From a checkpoint of a small transformer trained on Wikipedia: a variant of SOAP for these matrices.
Each number is 128 + 24 x the weight over its row's rms, rounded and kept within 0 to 255. Layers, rows and columns count from 0. Numbers have three digits each. The size before them is the row's rms in percent of the matrix's.

# layer 3 attention key, 96x64, rms 0.146, rows 0-95, columns 0-63
080:094130081143131125157128127098143097130087133156190103098143083131130132137125101144135122114114129115142098140142080090121110164128148165103109138114134144121161154126112110148119118178081151
083:135127174065125109119123133142125128141150154110137127156125104148113142138172153116114118117118164085128104130123108160132152082112106113169158159177099084097151110115148148117121144118159159
056:103136092136131120139125100076118154135104137138133120120162146115125096126185130175130132107135130165149150168110085116140133114138113145128131120108197109186143102146133099145164112138131155
089:135089132118111121132091142159167135104107119134158122066143109090115101130138105141181128107146096126112116120135166111147081120110110119164148117116094161093126143089137139093121122115092157
089:144089126134154099098109116138157117137133143106168123098078134097127138175127123111105099122117096143122114128078154138119152115113085095114124112179130150107097116136151092105127077116121158
079:159124100117108123160078113130145132104123128150179072097102119139123116114161113127119113156163111098056120112115126128156139162117122140129133156161136112143132130074140111126150122146103165
106:162094132136121134139104074131099111140120125129139132107104108124137155086138117103080121112088159129149067111131106114090099121110104116134114168126146102130169165117139097073145119128142132
060:118088117136132151137144120155157121168105122153123111159099092109084139102098131118149086118110140101150160090150147079138106123098145150150119155123102131154127119138176135121105123101176163
076:109154160120120157167099156169177095129123143162126137121126107114161147162147156146176130124132088117116117147133123141145095111102135132127084141094122181110127102096095124136150124173127115
077:137147124123144107149117137149104134095103127132109137101183097146161138130111105109145099123122140115143158132105097124157144176122137159150127089137113181129140129092081149150129121189079134
063:095165120101125124130122067109127116104112154121113129137131146133166123141119155104119140117094099148144133122132121128099176085143080106089121139167153105136115147127079112162174145142089122
081:154125115109130136127150116116114125157162152090118127128131168103098128133165093107109125094132165166110142121089074149117139093098102143167126137141079111139127066117165136103120128120131108
088:113145148142179113136150111113052137117126130109089112120118128147133161145129129156086111111102179147167158144099112116134117114103164129111090106137152138139124107154097114136127094095143098
075:060115161143130114134116155104118103146148082116121108112129120114114123094143097154143093100122094109132087142117125096151091141128161145117116120142141154115126164138181088126160153130163150
082:135099199124129111121082100105107113119133093103078130145112120162106143111141127113106132095089108142134122111157155120136134121133104158089108125105157100137068133083117109117107105130127140
071:088166121113129108053118195085119147163129131086135159150147107138107124123109164135142114156148124133125138147137147136121135114120157121096143099134103110134091144100141102131102124100109160
083:123133139103136127161096131115128140142124158137166114130140124159153149144128129150105099121139152138129190105120053151155147179129097140147139154154152177158114119143141091097123113144140155
086:128141145153135133155109148147145169084123127124135131120147154151190179140107108132180165149149093148157131164136130113131126164165158127122106129107153155123147172159149113122159147126106118
074:113136138127138116135124153147148119133188076099108104140141171138102053127144127119148095136130105076124154114110141131161150130109130138151136115159114088099122126103164140150123129140173143
075:135166114151143107094147107113093145117087115097075148153149118110170143112105149087123112159106126161135136156107112108123129156134157128100112085127149102173121091103111120127169152140109118
070:127124136115137093185116090132113084158132133126127085145093082160120144150135116177133098109121124097169097126123081116124117141117103141121088147094125103142122147135108097148120113120168154
093:087165099113116110158087126110109138147131135104155117100168084129113110125118107125166128104150092106090137108154114095177116162140114145150109112117128151143121133114122120068145121173124156
064:119114096153096110119154133116141112170181111087128165139125128121135086133096140127154125101092155159161130093131100122086097143149110135123147109111102140119156145163161085089105114118136107
082:117127119114148137150142137183131149103091163153116133149173155105152128137145163107136149170100120116161118138136107144151133155097147126166132163116123087150176116164137156146174158125135149
064:139089130136140114144125108149149162086112138131100119136112153119160115133140127093114096115109143132112147129082100122118107134171091164177175093126117111093136104172120141084098136104161121
080:134162124126113131113112159133120163131142100130152142130111130115119126109101127107138102120149127083113146100114207115194127145137181157145165116161143151084127125106144143108127138145159157
076:142075139133133098145126138152125108121144113108085093148108148160110112092154143126094089150116125105129118150104125135124118130131092140140145118173131094130102095137164085156099120070166152
081:116181147164141093132110141109088154162146169116099155152142140151137152122118132125149110169143117148161126192154145114088139116199138122118129119162110129138126153133135126154122123142105122
079:172087151118146096098165117153138115114130102125132112139122104113087156089090112121091140136099170079098096103117088138131131161122097106148146110130124116152126093142146122112100135088143140
078:129143106131086151132104133132121154101130091135101138132129117133158145099121161091130123130156122135106127153098177099147127130150169127155176106129172162101183133118165121105173150142157139
079:135110106119118129132103128123159152162150117134141158152124102128121114095132150148145125160173131136086122118171126083098127125163129161076098090133145100108098122065082128120129126145135099
081:143110124152140168101146135172172149178151140135130152113106189132122112164133153118096139124109086145129089109106144171104122108128100131141134143138144146141118137172165084121126111132162131
073:134122124152148118086188179105140138147134139113135138135131112121131138134154142121130132128143087119168130180111165119177115168101083119147161114121151143145124124153173126155147083147149110
090:149144127107078125109113118102098142100125138109182113107124140101113118086090153099142098139158114081084108105120164105154139107129134150124178143133105107107141119095104167101134126110118123
086:161151132126135174159086118137165142129136156181143158099173129134163145114148155111133144116112131128085122102143098159152144139120088163132103151156140144131127163118117106112137152137084165
072:153166116154161141093136161100159106135111144155103185116134136134131122089117136150163145134087128114099095161150156122147105112141102147103104117124092102136136141091093132164133082119152126
080:131118127150137136106152156156150157132165141095146135125106146097095119175129142134153152123115089182109108118143190173179147119153138136106131133161110104132093105158116148143106119115123152
087:092139130130145120102159102143134105158193112086146113138108116125095116155174120133099131075102138152143116129114109128149169161099103109152138115155138107087089099147143102113122143143132149
086:130153146092146120116080138129136157132143152127153145149133111147134167118153184110129133123163133119090134129148150196097152107119135121131147144152101163110098103084111141084117126105103161
091:110160114095121093110118118161136130145135104148160127171086135145100123073144131139107129105094105144147091141133147154164100117113074106135123121138111103134088145123141137183107088147146130
084:100169122157110101110136124105112126147142107138130130179081132127137147143109126137165141152106114179122133153157149098137139097149117107117128092168156153135144184112156104137153114130162079
074:093120177125127152133104123096101187103101081122104137147151120143170132084104123098149121147128137139085122121141167099115067139143123111143160118117139147148117173134101140116122128108133131
082:144125089126142151185144140125168074149122158118164128129158138154192119138117102135150126122123107110118148105191109153085116176154090121123118121133123122145136142130102149110112128136143142
074:152132139146124135093119118141147114083148147150137140100104145111112099099145126121168101122133090130138156164126151123193135087092094156108142106145167148138115120144128134157113105168177102
086:123169121118108157170104122125135132103118077138117128124136102135192158123122132106156121135140097126133135119153132096133094177134148080129133103123166151121128177092157117098161140141088138
083:082094129127117109141146147180134146100168139140104115123113090101110103133141119129161139134072164116155100097113129082128126182124097141150120122111080135132167114149109120163122117137127146
092:080125161131143162124155132123122126116138130091156155127143146153135133115163149126122141112125171143157157160158150168130127083140132083148136162119126112137115145177140147111089163123176168
068:126124115140125099123122174064132146150108131103112132156101086156103142118143126110131117148111142097140141141113100134089115177119104121139133132083095088145079154122160108075115112145125145
072:155192140121148126146107096142163154167143165159131115132119116161111111094133180083138104139137122124109114105109075146107134116118141175121133114121153148176131129122127100119146158116109151
081:111097177120141141108093098103093138124136152149108137166123120148117142144144190093098153095079123119121095123124180110158165138130085082146102133120127110131114139117131120127130121165131138
087:103121102126122142150160179144117124157131163097106131146126114148110134085148138153098120143147190097130136132139110150113100092108149153133116154116117129158160114135164094095145130082172100
100:081159100180134188096123159098130143152135102130136166124136116135137146120134159101160139168112119143173131150106140133125103111140181093149107113079120133133130125144117136151151135142158118
095:086093159129132105141107141131141109092142111089075104129163127120125100131128097150125150131145109134180130139176112103099136130143091138127140084109149168174117164142119113113126092127146156
086:146131178127131110100133118118160093159141148105141171092096135141151142181140140104137138106132137133122140083134156118156146152158142136108147175141161099136104134164090120152122107182143134
090:135075051150109152144132120153113105147146126108147154115148137113147174110137132135087142135132135141141109101165113164127104163107160136141125175163112122127146102101113116104137087113109109
095:192116117117117174147138125156150093133158152124175130107098117092106130104185168149130150113145143103117146147132099138148148094105119110151118172149137134165165121160142107115120127134128141
105:144086122147138155163166082133104064158155144107150104130134124097125132119172146149131128118137158143151108132119109157080120110099119138157130158127122104134165110112146104088136110086156132
088:089139145163084159108099114146138129088117108125124127103145108122144123148067137098155140126129110117148137138108129099145121140144153113156121071081133157076127107101090150145095151130108121
077:143142136164118117117151128116108124163128154127144157149124145151130161123144103155103135159102151181160146192159108151125142112141079134151128119151100117145119127139119136117088134154172069
082:119138143134081202121111152123143144142173108101127132133101138147098083087109143109138097136096135139112105086127131116103117113112149112132148126120136113089109140117134082103101148073125105
077:133146147136122105163100120178133141145178143082094100128099144140142121142161113126154084114110098142130128139135142108114138171135138208104146112162113103121092129149094128127140114136113147
082:102144116106116084163123079135111120165098140150137147088139092134140127123149140099089141111103148098140108098149075122082087118141108104137130137097105128128140135115098103127081116109105155
087:115122149148154155130122165139144146165149145134100160117151115126132105149118130107090115123113178137141168119100138174124125112115123061162168139136163163101147153148161124170102113127150123
093:133181074101143130143087117147175126119108149143133129162138098144119140112145107139143112120160173089101167094144081120129137106136135110110111110127101118156142143103166143097130112125115169
152:115141156118115096110085133116110146132135122115147128163102138132136148140100121124184125139129121090124110111141148111110106101126109080159119109114110091136096121055186115121133091164151108
147:086151141113112137137142115132114134113127111146100139151147128156127090146085178113148129090101110102154087120129121116129100126150176190122141099071122175117127126102091101119125129140123134
141:115142132121130185115115130151140114156122146141124162148135106147157102132137203125120076108137125105120136091086104161151144127124134136148097121097080152104148110113090150081126123115132144
121:146146116059133106122120112101130160131111127110172111144139140104110144123128151113156173127155102173120084175117116139130134125110142137080118163119133103169146107117130145099148149098083128
125:161128097118155118148144132143120135161129157133122104124165171145117115089092134153120117119105104121125103168123110086090140131103097119164103115157141116156167137159186100122164112163126108
144:090127095096128113158155128186125118118130152143122105156159147131109103096168151153131151146161144108118077100174130180108098152131132106118132142094115085131151109122108143120141113114119150
112:101121126150126124131088125148130120106145167115143153136132210169122158142106138177167119168102114140124147146169162145106157131169120117116125113138118131135107142123123139175125086116133156
139:132129098111065162112115154093124095098128134158111116101117127115131125052097142143135145151147129108128168157143138125157142155148082127144148112128134154117148155131144088162147143142134093
132:092167100151152136133159091134134095138109061143100126104162127117109122128117123130106145119125129153136135103143120130152140132125136092138117105135143162141128095090085138089146178162107180
131:119093154114109121125150158091132103128158150116095124121137134146084134120156169154130127135154131131174127171108135137114163105147143102118116143114122172124151101140115114192125133071158093
122:154134084154130095100168150114099118171123120147098134134149162151139120152103092176118116158075158163137130129131126137173119135124116153125109142155133139133118123141146091106182153114164126
101:102160101160182133151138131167129112141134156104148105163102097098146153125135097094091148122126132090110151144098129136142137128079083110126114123146121150138122150169134125114088097131138085
127:070123116138124142132112117176134136144177124146180148134082133129084099126081152163096112134101130135140106097122179137120134142115138177117141148126101132104115088133119125129099124121096132
141:129104098110137163129181140134122078156145125126143098068137149138129095186143148160105127113168112102138142063126134148140153148151140131132091146133119142095127104131128139128152157145131129
144:161142147115148106101107125083120107134110144081150104146147170141115149121110162145139122122091139120101140131144079146128152092153113093163128151142107065118118135105138089114142163148163121
142:114126129170129116169121088142174125109123141155135109173040130178135138154119122133096126149173113118117100118106163142139136154136149146113112095125161157119118113145116146131121151132115114
117:069128118104108155112111138121137106141137141129124154120149143125137135111149084109129109103098114168141114133098093169122077117108167161135181109117114109121072146132143151157090102132111143
112:093074124132148118142120120164153103133165154109124089117118115096095107103117163134130108104117141145124144108114168152139103126090094141166097131142127142137147094112165131110068134149138170
110:129128151108170119106175155117106156132120099155108126084169136141100096107116094092126127162143123117137160141109124137133160088141107142149136105130148129144165144180115161149132168103156097
124:128126170113144104134142097096113131140130084164153150158092146145100135146132120098107138155153126135076126061173139166149119120162122126128131182118163138122107133127120118152109136096145145
120:106133150136135114121113123117098140150089154125164085136089140141176123133142115154106122173150089136155112137155148147104106079138145080105145097130131109136112147123167130106137170101174135
114:111135128139136135088146205118138132157125092114087129121171136116094156108140131121093136143155167136169164109122166119139102163140170091133142132135118109128128106127164141118146102143148095
128:125092121112116127075161178087128136143128099112071138096170129121117136101097154100134123108169143073118157148100139134113158141135131126127100127144120153102142101110155152121104119132146094
139:120101117163109130108108162118148116126124131120079172141107123131093130103122165131136106125140189138123159169127120135087155111142098129070104113159145096131111101113141135128116101126187114
103:139088101101142116140108151167166138080143130110130123157143122125101147125172104108165113119140165070135123138117134170147136133105107187124131123094130096139134089136108157103144107111141151
125:132104133145126135156113092132153130118120147108153100126144072109138122125092100102166122152103127166109145093131158086108085132123085129118121113108152095187097157132106162150125099144144121
123:127133157166169133130177097135128127152100128105134122120120079114121124141136122134088135115144115179118094121164112125132091123152147093131103107118143107169100159152059111122156144139105107
131:118168148111152170145135113121125125174120104139144129152148098124078118117120120104107147105088151160140098132129089125104105075112113100125142117107150082169111133083106094138136154135154133
137:097132152133127126134091116138141164137148172123093157183111134162138085122146168108171112102089150176125169086130150144171129127141150131111122116101137100140130131117146149111109129100150122
145:144142097095118124103163129114150118094165117099095121129087144131100099119123142112138101109142101180135142126143128122121168117153120073116104078143124096151101152153128125109148084127137079
131:100146119091148149129143144108132118086094131157098142150185106137098113103128122119126140160162171164077117088114122141101100127114160079100145123107121118134155120149109157131130123087141140
122:102128118147134115155115138150110135109158112116160132108122134122112078144112134166171114150122139170135125149114133085117118079156116132174116104159122126067129111097146119124141163195123117